config = dict(
    num_hidden_layers=14,
    head_dim=32,
    norm='layernorm',
    bias='all',
    tie_word_embeddings=False,
    optimizer='soap_variant',
    beta1=0.95,
    lr_head=0.00822,
    schedule='wsd',
    decay_shape='linear',
    batch_tokens=65536,
    train_tokens=175100000,
)
Each number is 500 + 25 x the weight over the matrix's rms, rounded and kept within 0 to 999. Layers, rows and columns count from 0. Numbers have three digits each.

# up: layer 11 MLP up, 640x128, rms 0.135, rows 51-150, columns 64-127
# down: layer 11 MLP down (transposed), 640x128, rms 0.148, rows 51-150, columns 64-127
up51:483505451456476530514519518507481518498539419525448483501485538495489474493459522543530538478519547518505487460494496532468475487539493536544510464537458475522504531506439503540516521498494473
down51:471522489470499499508479514472505491489543493499439477498465492506438507504501503518483514492491529513488526484489501523464501512502519551556474459540462489494481534485481525515492535439499491
up52:537505499501489512508475496532536506465529503493509453495529553477516479496466517541494508556499472470501509554520506532461490500497489472475492501520480497464513511490502499508494460492489496
down52:495496511542496492506499532444517511502496478506512509470509493495485508515485475517527508485499505534487472478472488486523545501501487538521532526516530499518505502518475520490526508506490491
up53:485550457534492471462484522477478493465490532495473476519472523454517487526484532467504543508499515403499511481516539503535482505492506475506491481521509462509510479473489510474501516479513526
down53:489480517500522527520500452482480485497526497524536510473477512499501500502503522537467461525515479559497490491500562548507522513521502519499516512479489516491519534518487454507512515497516544
up54:517506498524523527496535507499497544492505518515462484527484523463495488515501506486518525442451514498477542488504480518474513523511492484503490536529486484464499490500540476448498503482517490
down54:481514491483510526497486518495499500477506521486500463471488470511480493491490513476515473535570508487476479521480460492525500517508464544519526504513500481527505487538474529492479479543539479
up55:456508472467492514514454499476486515464512500515506516531494469508458534487501549557484503544475557470560542497493542520481463546453482487522518495522484532502535469481536527536501461494481466
down55:476539547517496510460538506501554505494473455520519513496486538518497484535496459429491530485583487500538497545540489489504513493524529431510511522512480507484512521481459523507532506507460581
up56:513481487517474487498497503489462494501523538496478484513502481493445556544490477530560504468516471480475501512480519494514507494482462489522482487500555493517456499532527471559474458495519479
down56:493513517479511509491478550504518511537496490513481541562475519492476492477494488522508493523484538517486535522466515528504502506501503536543472525507464499492534506484529507529495489507457490
up57:516519563496488462526456475542528483487542525518477507447494540434487429465455471492505503546518494484524478498457515513475480478505525462485503511539487499523517449502465552498503475525503488
down57:539479493518447489539488505518503514549491495435496493471507485496416490480520496501506512504534533503529534480492479490517448479488540518507474535457511552493508549462505503518521531507483482
up58:477455563489536494468481474484522544483523527486516493498500445478542490503486489550503474491483484512462500402492505487517479496511536474528523490518540411531501460512489478509513547477478516
down58:441508483507528521491472510495499512486534498509488581512494521509469509511498533547528492534503485511488486543521477552518482485530463464486479539516468529504507544473527522503465487470511483
up59:516497500490434499492510499473518481484519520486540501533531509495530535485497500473450492493504500502494505515476511518490484492515471488531489451496491503511498508528532489477506510494502505
down59:577459466456503503521472508456507501493497513476487505507480477509497511535495544465485485482492556493504507508493507534445492518490479528459468524505478477489483534451518498505470510527498513
up60:478556539469471452484483507515497514481504483490542513454492529493479548502512506477483523529511493465510513524507510542468481472477456497487538498558530512513549478513521505456483488467532523
down60:506469560509516516504491503539505489480475541501487444515540476480552505510472507531514494509517526519437458446488519506511490561505514504525522489502490504546473517495483476493448479504503511
up61:491482516538503489511486556463529460520497517500523483495515496503474498532530505513491514475522441507477479500505532543492492477499488522445502532508488469507484489510468525500558512559499481
down61:489493509504492517492513490503493501493514477513528510499508510530533536457488516521519517496513488512524517453495497532484486491520474497497470474524501528505519492493552502458456487460440480
up62:495451488458478453474556491493468512445513516465470521512499493487477541511443500498527481526496516512460479539513513485462548466509528533465529543513519501518526464500469499527506505520510489
down62:472541513510481522513497509500538519526498510527504497502483501505571552514508545521514523498465526492487505496511487491459482468506452490545485506534528486496465518483521490496475532518493494
up63:514470461488470501508493511527489457474529503477494529574481435518511507471512479507504481448494534476526479472500486493529509477472521518518490511505513494510528490466508510461504484512507453
down63:496541544515517489510485539497541514577480489480484468430541533524519474508464476515486546482526502519443514464485494490506492530509449488502544538501496494495469485535514493489534513495483477
up64:542507486469487528523526517527493518464516476503516513481507478524503484478509478464487511501491544488521507518482485458467469536490538511481530471483493516530496503477504545488506524473523491
down64:541520453487500525500524533546500476502496460492496534513493502477522498534517527495487522549487513518500478440543507485536476509449518519458458508503483508471487477498527485489493462521516486
up65:516488474493484502490479510485483474481499486499491488473476476528557498485510495529547452500492524481504544477483516485489508494508493485520471520478500498486514522472485483487512490466485539
down65:477473450498535521516484459505495469453558467494471544469490495474516569515519542516492459497534510520520470496529506531502539483517551495511525517501510490499512472476494460485475491516537506
up66:512454494505509469529496548502444478518451540498489468489473496495506494497525555490496526507515466505501441491503503490549506512532489554521482450495507496554509527485519463460500529505488454
down66:501467535495498493504535495518538555497468494477510517492505531483514549538510529550532497511508535491493563511525455520475511508504517457517465496478493495471490536531516532480502506495473530
up67:491473469511516469505509519461519522480499506550530534509499523498526537551502469463533449505483507494498405509494528478492530487462486554498532514493521487506502481560512532505484537512486491
down67:492513471495468531446488501465477562512549512513510519528500504482461532496502497480461480467547520508503519466515499479513497492503496465468450495492509489500480518538545492512532471517511446
up68:460481503500508474533507501468468442501524476505483516467490494521474541514466514517473469475496507477475478476522568509542507458489492519488475518480465496516482501548484509489540503513511546
down68:492452545485513475551491477542476465465535516449492513506487525458492503497523499497516526455504535577505542489488460465488506510469454465500538508511509527503515486511494505527441535517483434
up69:515497456531453460488498515492502500486473523483471492461518490444503547513470488516511540467453506459462468513513475454528549519463501487496480466489515485514509539492486469508494519504495519
down69:476511509503500505491503498535475510504487463494461477504514526532509484497501531492507509507530483541547543536494510511503453470521497498453475538486496465511500475465457493537552489492539545
up70:502488472503535492500519473509521507509498552554511501491502518518513538510511521518441489517474500495516464531520478488523530478462483500500493476491530510491484483513493546492533481510459464
down70:472518478451532531526514470500487486512500490497516524487455465515477483520492472504501500491499504485501470509524490504523516548474521487492482473550501468522507482528529489492495510495515508
up71:513526506526416480493513506477493511526550540498514498486506484493486494460481464473535497460497492485517449494504455481464479508496503469455488535514498522545496498539493471459474542480475516
down71:497504462475474537476487516496485469489509496538489509542455485527510520498517490470505536514523475496496477482484477513501561476509457505514551464528530505528504495519532489479508491486522519
up72:510570448510483482519497522460483494481562503489463488518511466509459501468490517531527513456539536491530486523525446496494490487522509520493492500478507499536475521495478511525472511445487517
down72:490502501531476554514476518493522505519472512476516501498506502521509468526467495478485493515472504498485515503492504504499494498528538496524508489515498491498481471519529465474509521508493484
up73:508491491471486465498502475447514519507542489487532510528522475506540530459490497455560537504468512458515502542512554529518480479451509522509449528474455507519492463487539517470502495475539500
down73:488554520508467513492529512492500532543512498485493527551556472497428489495470450460505513494518481462521540514523477538538516483463520528496501492500499478527503462488507466475536462476444503
up74:502537455491507494477531566526502531485511496518495450492497478470522490482507506509509522517500516452491515488482527470505532485490485420447520536495477467516507492501523517492494499491500507
down74:494492552482482528483452551530454456494526530479487508518466536499483493497505489542460518546501503520497452493473495489441500513511491504561513479528501477490512504524488423495530511459516478
up75:493489518437486528468487453536476525448509553484492486499489517501484477554499488540473486489511475507520520484463503511465509519505502507477505506461495510546497454533469517502498499538528485
down75:504520496509521476485488470504542477521485535511474463522506470532515524531465503524472519490472441462533460525532474486532481532470474490477560537511484480499535468499518507491452499484484464
up76:480499489465487501537483494483503493487509459510529492513512485505494505474479444469491502482494529431470478505465503492458485513492559527516505501489469466526495506511536522565464519522489481
down76:492517535492500469461513499457499504484531487487473490489475516507459474520524497535482502530501492565535534500486456523484526492481470491488462496481517528523499507491471530465513507485469523
up77:483473498538478488498484507511522505511492499455503539477521507530521528489541528489523534469539508476488511500476482495504534512496499481478485489487497467525503466519482497504511456521515533
down77:524553457466468508517457489478500452517515478492516458521480527506499475493496473543497489514481459491499469480526502483489535509475503533495520533509505498473511490486514507501464563520508471
up78:495532530497497504519499490514484521531509498500513484501526428508479485473503520520516483528472530479464495513480533515522535494584469507494505538512486533520494472499474522471515518463487540
down78:514444469539490480519509513505475489523515507506514480434440519498491499504482487503503487491484527529499518483459499453441498494499505473486507510517508495471471518494525479517510436489454533
up79:485504468467517530480512488473472528456499551520518503570483538483486517496520486502501501499511550494494435434527530489460507506518527518481497538475467500505535503498458486485496482462526484
down79:494497505459513518503443502505486504496506518481463501502477456506493520452468489534464496525509498514520452439473521514488461498498509506490505479507502501462482498498515497511546507518461492
up80:485486493553469488491502520461497537487487472502553495518505511459534464512502542477465500513478466494535500472451496528499493509547529481499497454520478499525482489494481465532501499475471479
down80:543491516540504445535471521514484478564497505514545540496500487514501515557475487489491532491496470492472496510499513577484486532468469514506486506486546478517470505492483491461464530499525488
up81:522497557516515488497513486498504459510489519488494513505535485529513466531499545511512515512532486494519489498451489529519531506503545547497491502499479465498493525493470528452487497498493504
down81:526449447486482542483471527505492464535471519515491505453483489469483512485462482463489501528474494521511473530510455493509501501505520496514484458492482498498522493489514490506532491497488474
up82:524497466504512544513532513502478460513483457460513510522513483489514524508492483508438484490525489518480468515535461500471523529476503509479470464510478531497501516528459510492508493452497483
down82:458462496503542472500465510480459484510466502528519533502440485540509502511516544495494491509481549526493457538504478548461512486471513514493530488491525467529551499544505549538473520497504468
up83:505531489498519481496511493483492510523480514524519490533517493475474498521497444531471512495461497482479520460533497475503495478501519465488513463528482504501431474519439535486519518498474489
down83:482469445498468480509518521482463504452465495497464545517414462492503492499523523513489500490476521507480496528502520516505498514448488511545496515456456483501472470526508513546505501480513483
up84:473504483513517521449504561486511509520535488489507503516535448538508549473504511482485537476472451484513463486490529519498506473540468470477524504501492514510510481502469477482480520503489494
down84:478504502481482471518477503521558486524497502491508484537508507503479504479478436525488507535507512510500486508505489487498505531485488442517532505520558524497502519525475518517502534536449525
up85:503508518484503473527521502500491525484474480530516539538517450476513460539474539534463477451474452459535520481510507543535484507497522479498497532476518513438497490519517519520539523480513527
down85:471489498452499508472437520489460528477500511488501506498492487521516567518495446493507465477494519541526557529465467477517485483519515525531533476536520509496491508519430485502561468491481482
up86:526528506482542509505542488490460491494503492511501520543481521537544503476500456493479475528501487440482491466468495501493483494513487458500478454533510476489482514526496473512484455440511519
down86:520513530501492457493505467528524473448493529474502500482512516485496502491510519470529533513545505527495504511521503437511497481529497516523528536471510479509502504523495547486510544546477511
up87:500472489490514452498494491496462495505536463491462467537486558524454507445522517461511508481514469495499443493531498502490485515465508497525469520489524561519486460486485522495524548476446486
down87:541452533472528500486465504476493506521503517480545461525474504520512489482522538444539492493504521553483539491491493504518470526467480498516530476544494565485500508483528500444476524517527456
up88:520427462441467529521525505475522512492455551495500561487539497513568465470514486456507512508479513502508477490464464491508492482553520526463540503490469481552534488456534505496524492507475512
down88:492497523515519523503495494501511472497510489529511452502483512492500538480485506502488462472492497480529510491491522517477524524490491471528505476534512498451478496545495514452466504482483473
up89:512514529450511495457512493476489548523504537523496520470508516517501530541507509514528492517484463519503473490477478485480515485495515457486531490498533509503496522546454492495501485525516487
down89:476475511484480504484520540487499480501494479495503478463524509491511520466539452504504512501506495499498513529554511551527502479509484539505541531477478488508537477532536523483507473473499519
up90:524496545481482473501517549497534554566529463525496472484500488480493482459519506514454492504539513495460512536514511503466463509509563456502506542503500483480475494505489564506497493502447512
down90:486421519461510521520502481503503471482501471486506510531521519472500446501502505510471506461481514534485516480529493479466499534496453539492514515453527479541505512471484503518464498458563466
up91:516540453501497520503471502515470534502530497521475542528514499509529444448503437472509513491472511452513521492499475502471536498507508507512503502498518514501499529524493521506475560511495464
down91:496491491537482515479467483481517492474469493469500529494518519511518470528497477484537530475484527567507486500510512492465515447468511526497464519482512490482504516486452492518452478542491527
up92:543502461506475484479474464517520542537494487528520512459447507512508508472458481496513464502491516483526518490503477507522512503534497521523530509467505463496502516534491519490499495486445509
down92:465511510486508495462504471557501497479542490492525480498466482468494528526479466477516569484488513475493490518510461455506447536509501532510511473500482464504502496481496482513494481520473493
up93:570537509504504511489459536499471505519530473506505458504512515486487509470516545468508493542470536541511530513471494507500509509508530503465492490502524447455497480452541499480502454452529481
down93:466516505498476491459488458474524520489479522471435523520526480507498446474495465504506514507550502515506540490513507525471516494477520470505485525500467482500479482534489524533488481463483510
up94:514517481450482542516484508493489514544474526462540463505538549501499532499490492500492485518490486505491494469505517502497472533489489492475470455498546487550495544494512485443502464487501494
down94:420495526522527499464478517472488536507501467494550518496423496499532542511489500506490510506534528483504497521506490521463463515455508524484502539490535504444499482492493488549460507490511522
up95:488468478526515503522507520520500492498487477535526481526490478463507462515472507489484530556465528477453493499504531553483532477493522521462498498496518501480474513520489542503480476493527506
down95:497492544502493498508498500489504456553476530519531506521516522473504483519448536468496504519519517516488526525522516509507489506524499490516496507510530515525522497470566480487481528491522483
up96:509511517528475488505497514520505529503527467536485537439514522510500542498504513444479522477476552530486515474544504436489479471475520513510492504546511507528520504518479514524466490515482497
down96:483515508522557468501503466503483528516510498519477497445472510469516523486478482505541476454478503508498532497497522467486491500510522480490496525509494533502495508505462515496509463497517492
up97:511513499496514500472489509501507475520533502517479513502511490495518493465522520531567484547524500519481535490500521511521480512514493481450511518545502480500507505480503495526489496482459502
down97:474552451501504479507505504487512493489512523472510498525504485536497507528501476473472499463469491468554489504526561510531569491508476510516534496555557473521464492475493463478500461507522520
up98:474492483515494455521432492507475488536464478471484468491473522493509549526520485520498536498478532500508444520507540494480506523521527467495554467505529478540463457483463537522463525531542490
down98:529495502517519494504501483548506508482535485451498488481478488527555488466499518485553562467484480525488502497469521490513552548525500533453487485499545486536531474480467480458511511516508517
up99:504480510507469507494518481528470503462477542503489555477504470466490475512499489508492475474512526493448528441517494531482458532510477479481508498502533500526542495524535494493503494483490533
down99:517518493465543471507475460469525473531558485517536498489511492485499498498534487501517485489495472516515510517463503533487525475458466507499517497503536505507454463508493500476530501491525512
up100:526474482514460521517513442483489494489481497496494505500491456509531503513508478497497511529466502484498479490515505506528477504496534525490487461508502513480469467536495534470520517463456478
down100:512499500508431480487509505469520495487501482510479498497511538505515463495487496493492534475521506481520495463496503481475473523516487534486519510562498492488540518468563509542531528513573522
up101:505466481508513570501480466505462524469481487499533523482531519503488486478517571500505500533461493483530498513531506505468512514555515484519492494452460505507474530474552518469501528487520508
down101:519485546425559504495496523479506488545461528519488458535489510517463488500490498519463492486509463500500446496461504539505476479487551467501450510525522478497493505479505517496463523506492457
up102:491492477490525471473507497457485532478476482523526529493493497504488529493537491492498551507428455530523516509496531540479489521510455468539512483473492505518498490497509513514493476497507500
down102:548528504525539511522541482534516498526536497501480461499499485473485466482490498515469490519514504516505494488510500474461470440469492527509498479560513491469502476503445513437515508530500557
up103:514457448501496509544499515511497499495525489480452497514514503527445539516522498526487532432487548478467511545523491515499509515489544549509490507513503505480496460544484506464508471457518492
down103:491480501508448477468523478505559514485487485484479485472492480515494499495464484518483545503500514495503535472516501511488508503501506497528536563517507510492506504470529453540483480510521534
up104:543493527466487492515505507526466500489519509467479491509534517512481505498523505490511498466498503481469494508482539469501493529499524475524520464450471497512483451516521542478507516523464486
down104:477521481515504484492501543448499518469521479508540489525474472475509528505523549491495504474482510533543496470493517520478508482508501516485552529492535508507483529469489475523504495483477507
up105:502501479564551491545515505560487513522464499496488503459489505503522477479507479490502465477469502444482470494499495525521508486497511515493529480499510506488528483536480445488459521494549499
down105:515505517461456513508456522493512473501556516492524477549521476512505540526519571501508558512514509541520544514504543518509512553538483474531506512501530481537489493524504498510528499498450509
up106:532463493494519433456501467540472501493469483508494531511489505513517519536526529463495506532497515478498531484493495513478501480499489499469490474492526503534525512501519534488480467522467548
down106:527498505509549530512468505487466497489530511469503502472496505496512504529497475530510488480472488528535462487519529492488466510537475473502508536483470467492455525533491480540471488434504443
up107:493495513560473447472520520480494521482542503539506537498544560516492473501516434528492508503521486485481500540487494523502527504513444508452484461484482499465589466467503516525516490512520527
down107:493456532530500493478472516509503486482515411510509469566506502525510492507533516482492461512493482507467458450520523506479466464516489473462533492504544532486471517501481486518511504475508455
up108:471483518496516492513475505516489468464470545516512443539483510495488515480537494520517468499443497488525479472504522490520483531480466487488523512502555449500476540501507437497499497433468447
down108:548476504506447524494504477481502532479456475496474484487464451515473479483501521483531476446539547534487520506505505517480530482527557514470476476496492487493494502531472496488491476506518506
up109:516462537513440485503503521511519490526508522491491489490566498475517503500472515496472469516471489517500509484466442528491501533526468501484469502501463507504542498514455516470488500502477501
down109:495493522493458496529555501523514508487527505486524517488497465499523459510525500503532540509498487489514539536486546528512532481491458503528486472478473474509505526506519538511470493510521512
up110:505484523503520516432474481500529476500546532512524536531466496508469474507496489523495520499530462474483524484476462509526529483522514495440492547506521513497517477463486492493473510462503492
down110:512496509486519509527501521487513521511484479483472473472488506507498468449501493480499527512498486508482481506535506490463499506523497514508505492495504527459478487508462502474511528480487495
up111:497528476508494434470464489481508507473509541501536482479502552541479481486505494508547491505475511483482488495506489488527518500536471530486522455509504498500519434448525489468510473531460547
down111:461504519484523493513486463491456469501491491497484527511478483548499503530495485476471509494491485524525483460480492477497514510495526495488469526514505482511486522502483543487468524495491491
up112:525494530499514505482479490516502527495504498509480457506517502469466510507494520501467559512471462479476550489510465541473490501530461493465503455465513537516489531530479539485521499501518495
down112:496495461490509525519512525494497517491482523555499465489496485512500521510515513503503531448474463470508515471543498482505526425485493514496481488503501537501463487520476504486490453486529538
up113:511444485528517484470506470496470524500487489487428492490480495472525518464524479493527505519519521462472508506528491509485482542498518443536514517524524508502523469477471475536514464481508512
down113:500481471468533508457506529513500491478478528503502495506485449508533513539530520494481501451481470492500483442480437458487484533489476467481494521533512524470544525462451492505489503479468461
up114:507498490519516505525493500440490486513495462490485523523504510495543524487472507527490525498513492514517461444452509499504490533480524456485458482579502512513524455457451465534544498510488522
down114:528490524489477488459507491547527510465513515525526505506435463536478493501480516465510432500484497472493521468541502503448480483510455519504427533520502486504552510507499495478461561504506499
up115:489477534527500499539490514501500516517525524495509520483504502542517508498510430478504497527521501478502477513518521513491527527504530513493476553466502475513525506473501500540491500495471531
down115:500522480486499486493497435493501472552512491524526487474502483484502526512489555457514499502522496520517492507493482516510516506489465488499487490515490509512481545544501519467510506543541542
up116:486519502514506486517496520493553462500489469524471523494518516493523544548527496495500498487471560503495498529474488492486490497505497434481512496497487498494476473544512527506489531496499516
down116:525450526473501517492524531507463511551497519475560501508484474570523506482464511507494479530548497491478502475479515519494516536509490512544490499510508498497541541482511505458504512507487505
up117:543495541505477492504468507439504513494487493480477537459482515538506531511471509494519529486477554530484497523465508520488479505513515486507493508483505473488483534561494450538476464496481534
down117:513515480507506481513525466503506494487501481473514461550513489520519474473495486522517450547481444490518490476505521463539494453475498532498498507523499494505503479475458504467541541484513498
up118:499477490461492525468498488519518504476498545532515502529496473462491506527485499524467503538500513489470504501505508511476500492499539529495522501544494490524503493473529461498508519448523450
down118:507485519563548455479493513500485522501482525475489500463490527520517484464528522489496464488494509532516508484542493527520459523505520519503476484501497464504513482517515515505486523517470512
up119:458480458458532519534523497539496511516559523511499466467474547489505507497524528506487503468503457543489463470488547521493527478456513486497533505494490479542481471480559487509514485479479483
down119:500501498502504495439539470488539514454487527510489476503541506480483490487480445494489504479520439495491481567487475497479534490511509490555473495538474542480504527487531503530497541582493504
up120:518532509486513523503529503474479535471476488500491503545498517493515490477460472531484526482536497471497484508473488507517537488511520487519501481508481512489462466532495436540458517495509511
down120:531545534518493568533492460525510516500505485486468518510516475473499494493489532491459497474507474495512494516521509486522474509501532495480506473477525483466515470503556505489505536492480507
up121:530495488514529541484493498511486527492511520518459554520504482474506494507530473543523552503476477532443489487510498512508505504525506407485523474539515547482483485511470529477509510528493500
down121:466486528515495466466520467491480491463523474488522476487491516512482501487486515447508489568526493480499507505512492488524512538524448522492508467478500498528542544524513501518497516492508492
up122:523559521541534483510515568528488502497540488506502475442522508533448499501506518472501511496548484516498508532495504549491478505467464514494476500462492530476511510492483533511467500525503496
down122:508500519505480501514541497485485508479492512494518523535497477515532510480409489556504509478526485475537468446515522493491516547528488535503521507499505458522497466489504531476529513483498507
up123:539492519482490540487488512485535535482496509502496502484472504451504487486465518512505487471504467522488502455499529492480522491457479488516503483479498481522486546527506520539508541474515480
down123:500513500505499474467507466459477498503493510504493543505470486506488512503504453476443476473471538476523516530521513495532496506528505500476481483488505504500503464500472519468485489451471507
up124:509516490502515516493523493478508492480488531540472449463484475496495521488479488490533487545502524486484510448533515490494500446549541490466494506520457510501473522498515504488525520531472528
down124:504509514563462503516495513510482524493498502506522518535516483468500511445515536478456510504502524502485508499500521441511489552543482480533451484486484500508555492496536522509504470511506465
up125:530480499492503542535515510537478529481506507509553524480500465477502530511455484495467502507551531535512497499445462494428478485490504466443525430477475511513503493492467468526525482486483502
down125:510488486527463496489488470469530486525475495504454446566520509504527490428494528478515450513496511510509524498496506497482520525523487536505501518479508494522479498484572476497512516505477539
up126:472505513540518545512512494496479531514518520487504537519496469517478532480497533498468533481505476528526560479477531505451521469468492542509501459493497555502484465492512516498492469491553496
down126:497500535494489493481543504510516503493497460519518499511544522498518495508447510509486428494518495530485521502528480500515510523483495462521527531526498524500480482546475516419496516503522476
up127:489478501488480502483446512523491543473505551514458539555461515502512514461520473507510517482531508498494498536537468494552510465533515520492487504480465454510505501519525529489499449495549512
down127:483472499531523508523504538539500454509464521494507493503455511527494476487454495478527498507510482467477492514475513509469492493476480543543505474475516495503499506478518516496474484470481490
up128:473542533471501456532483494508514509494521524495477516474437480502494484500506489489456535533493536524497541482454462477483468491504519489425467551492468454529519510474467488517443463513479512
down128:490513497517495556477477539510515494476495515495495486554528517524516492456451469557514521499458513522434476493512486481549494497527499515482535499464528534488493464501500472515505533490486492
up129:515523454492500537517493507469490505506486506504511524514470482507510474516473485499477511471478530470497496497480535510511483551528484504516504514479520517460509507509512506551497493470479490
down129:503495497505459519452539503538530512499483510498471461480516528503521522489509503486527501511510483510480481510469494489491489516456527505471512562489479517485521555495545494466521504516511468
up130:529498511500453519496474488541525465465511527494501509492509490519494520508503489509491496517501484519487499532508473467518503510523526496495492477526535518541517507475486547463465499458466487
down130:465501490502518481507505481489477477487485512579522465526489496494490501521516479505512490508511461488491534488478539524534470501475523487474524514483480503482427510512491470511525510482515545
up131:483479488506485486549523510503489489502553509536539492432499534547473502540507507532502509534490557502454492495563517475473551488502519498462474491520464476493496499496522504510547525512494487
down131:505520488478474474507518506519500521481462532498514478528493430493536471453480480492477481481511488518549517449490511465509508516508458506503482478511510498497491504481521448492482475519505478
up132:537530482483519546505481490472475507513485517481481488484528498518483507495495549538472476459517499507426491522521477504488525516444544514492508557488487488485498461487499488477540470490514510
down132:503461499511472461531484507533549504501519469479580476514500518517484475511506520486450503539492518487505550492454518473515490478535522493508540498498500493509534483500516495510518512498545534
up133:467520510503497515480480518521463497498468480495482508515531524479452517477492502491499502513495505515482496496495484484493508499473476485531506484520522510502527495456483519513475512475484494
down133:500457474483468491511469517498517501513509481503512480470495520507491510481483534505499516517489489487509478515539519530463534478501500514471477490562475470478486473467536474493506486507531483
up134:536500477508494541537519535487478489509505489499513540512475510503487479492515467518460498462503513513501527458475537505471512485464529521496483481482534474519502529497481513534457507490503511
down134:506508519467530514490481482476495509481524465522509502493493550477496536488497484490498500512485502527542505480502493534512468524537517487476471492484500480539507525519513467498534549488518517
up135:500504487494506483488505501505505515510513488493473555480464499509558478502502497530504493459494497520492491509482539462485490509533498463505477511511500465536495521518517508504498494464498486
down135:495527477463493495445489512508496465531470463510460512448484524498512528493459465473503489474526491527452503540470504535477506548505498535504496444492495511495501474506498492510537517468504510
up136:500495508496536501528480518512477474530446497492492483495526483495501482511493501473516556490544506466472482523481494490498475518535520471521456526501490527553506501522507486491522461515459498
down136:520540492565505503479508509504500504469518492512485519493502513490486530491475470519426499486455493515505485483489529450512481501457490436506541518482490473455527499484529479513542500510510494
up137:511491470532471504514457507458498574544497513507481516513486518499525507465483483506525544505471491498521479518529505513508475516526495520459455500509503466460507539483518526476497466510478477
down137:539462524493491517513500508486494478511467537535540540484474505500505474490551498505516476474501529485493490526531499489506465522489420510494448509461493470462507536541457515516556523449493470
up138:501462520497484505505503494489460495494526516508498511454514463513526530484501538524470487511519517560491515495504537468485492506488506488493553508500505490469523513525455466528509460501521490
down138:502513516494499522489467490494484534475499516488508482515558522489479490537510488486489532517440501475494513471486491488494497481493544484463478535494465506523520514506498534513493498493490533
up139:510479473497512492506519506498506483455560490480448515488493502500476535483490504503541469494488494496497476505504510515503504534486529496509465494461498510504500463514544539511497480490491547
down139:500507481514495453516511479512533479499575508493495513533481501508480504513509534510489499504493474506474525511499540483522483496528520511472487522496508478483508497482519522489491503500518556
up140:551523523464480479489461535506482498509509517500443463467525499471505492501508480484493475494471487533538436516499503486562502535488502484490493498466506471494519527510503508465524525545505492
down140:511474524502501493469483504496501560498445469512492498475521504476504518503531492467478487496487554511462514518503457494501492498525542502518504537518488516507496470458470528553503459513533549
up141:513462494457566465476491478502557518518485483488526534459535513455435500483492491499524488514477485498501491468513524482525476485550496479532559556520527576527484489528477493518475469505485461
down141:510452547502499505540503518498510511512497521493510484500463537469495510526508489478520519494492474545507515500468481464477517516479496551478498486492461419513479491475494489525502478495497510
up142:526500484501526478499466481510470495474478502493465485465524496516501525500506504513523461514496507502491486499498503484527510516518459520519524523485486492467519514497522518494462485475527489
down142:438502517477467500493533537500518459503491525506501497533479499518481523510519464501497495529511479498496493511472521464523463464501488513510502494476485511486490505499505481503492495520512520
up143:530496507506490498511481505490486449529499475477479498469482505493520540456543485488507499465513496508533490516419537563529460469483490514457521516523490535548510484487526516491524473526496526
down143:490509505493536532480499506487525498523456511523496486527522519475460467526478511506455476476509554530529492516518467514511517486506479500496551509511483523509519498502502512512488499512423454
up144:470470538474523502525498446515525495502526461501464503542555508504473524467525513487506534553518502486467509527508564526462522505504520530460497503494508485485461485495465493516482512507469498
down144:523485471521443483488484500461488475496482475491508450496455479443502476498473514518496429514502550521483505520505506523531467486473507489523518447527517469510522523514502516501473487474506507
up145:489504531504530473540475508515502486477521525537510484475536464487520500491507500484484513491512531423497520473491507507499507490487468526495467510518531515523504493508570531496449520535518509
down145:444502496494563498483487457447523475461465518517515469484525472521561455575494478489509486482527520488479450491502486504533517508475465474485494555483472527503457484518459533507487480507481458
up146:477501470508548495533464523513501478487506444559522515467516479511467499494488482479496517503524542498508550499449512515463484505492509461494463501517491453480517524533449516499501471471518498
down146:467545497528434506524479513546550495533484513463516507485488504488451517471512560490487519562467508538498440506457514496523475443517451484556520538462533500502480485499550516492525510492499473
up147:507524514510480498473498464509500498522485494497502486502551497534530474553469463564570517495563478517457495520503492496484498499485450516468531471526465502518502476506477485521468538524518511
down147:508519505489498486475481505474495517472510542472458494494505494473480482480500517492514501528482469531514460519518529501483484516523525531465525502556483512466489475489511511456507513415506462
up148:524499528527486529521556530475508487463536501474490510531527496526489460522481524494510490491499496503547450494506513481513504467472506502466484474510525484476484525519539497485535472508500495
down148:505500511523538490523501459497481463478481498485519512473454462520495499485506499488507509471480557531503543515476531511510506485543484509487508514544510528534515451540485516524502489458525524
up149:521483452500503549473455502514540486475492516468535461525487473524532507489525494509503521479459487517501524503484500477509477539497527504480460521506560475534518555480491539485523469496531491
down149:520536525534506490513508488540476521469446578496465480477503516511521462490466510502501497490462475483493501504516501520471484493496498509472504469505487499521493481481514490519518472539533536
up150:478492533499525497533508504496496484483501503482513490490528459510517439493500485480496536513507494495556431485461522546534515540472512496493494455518496517502473509505483528504531471488511450
down150:516475531505473496507499505466487513522532497473516471512462508489559489521536542429466475483482489491478503486524506479529454491504497481498484495460514488479475484492449499546492483515521502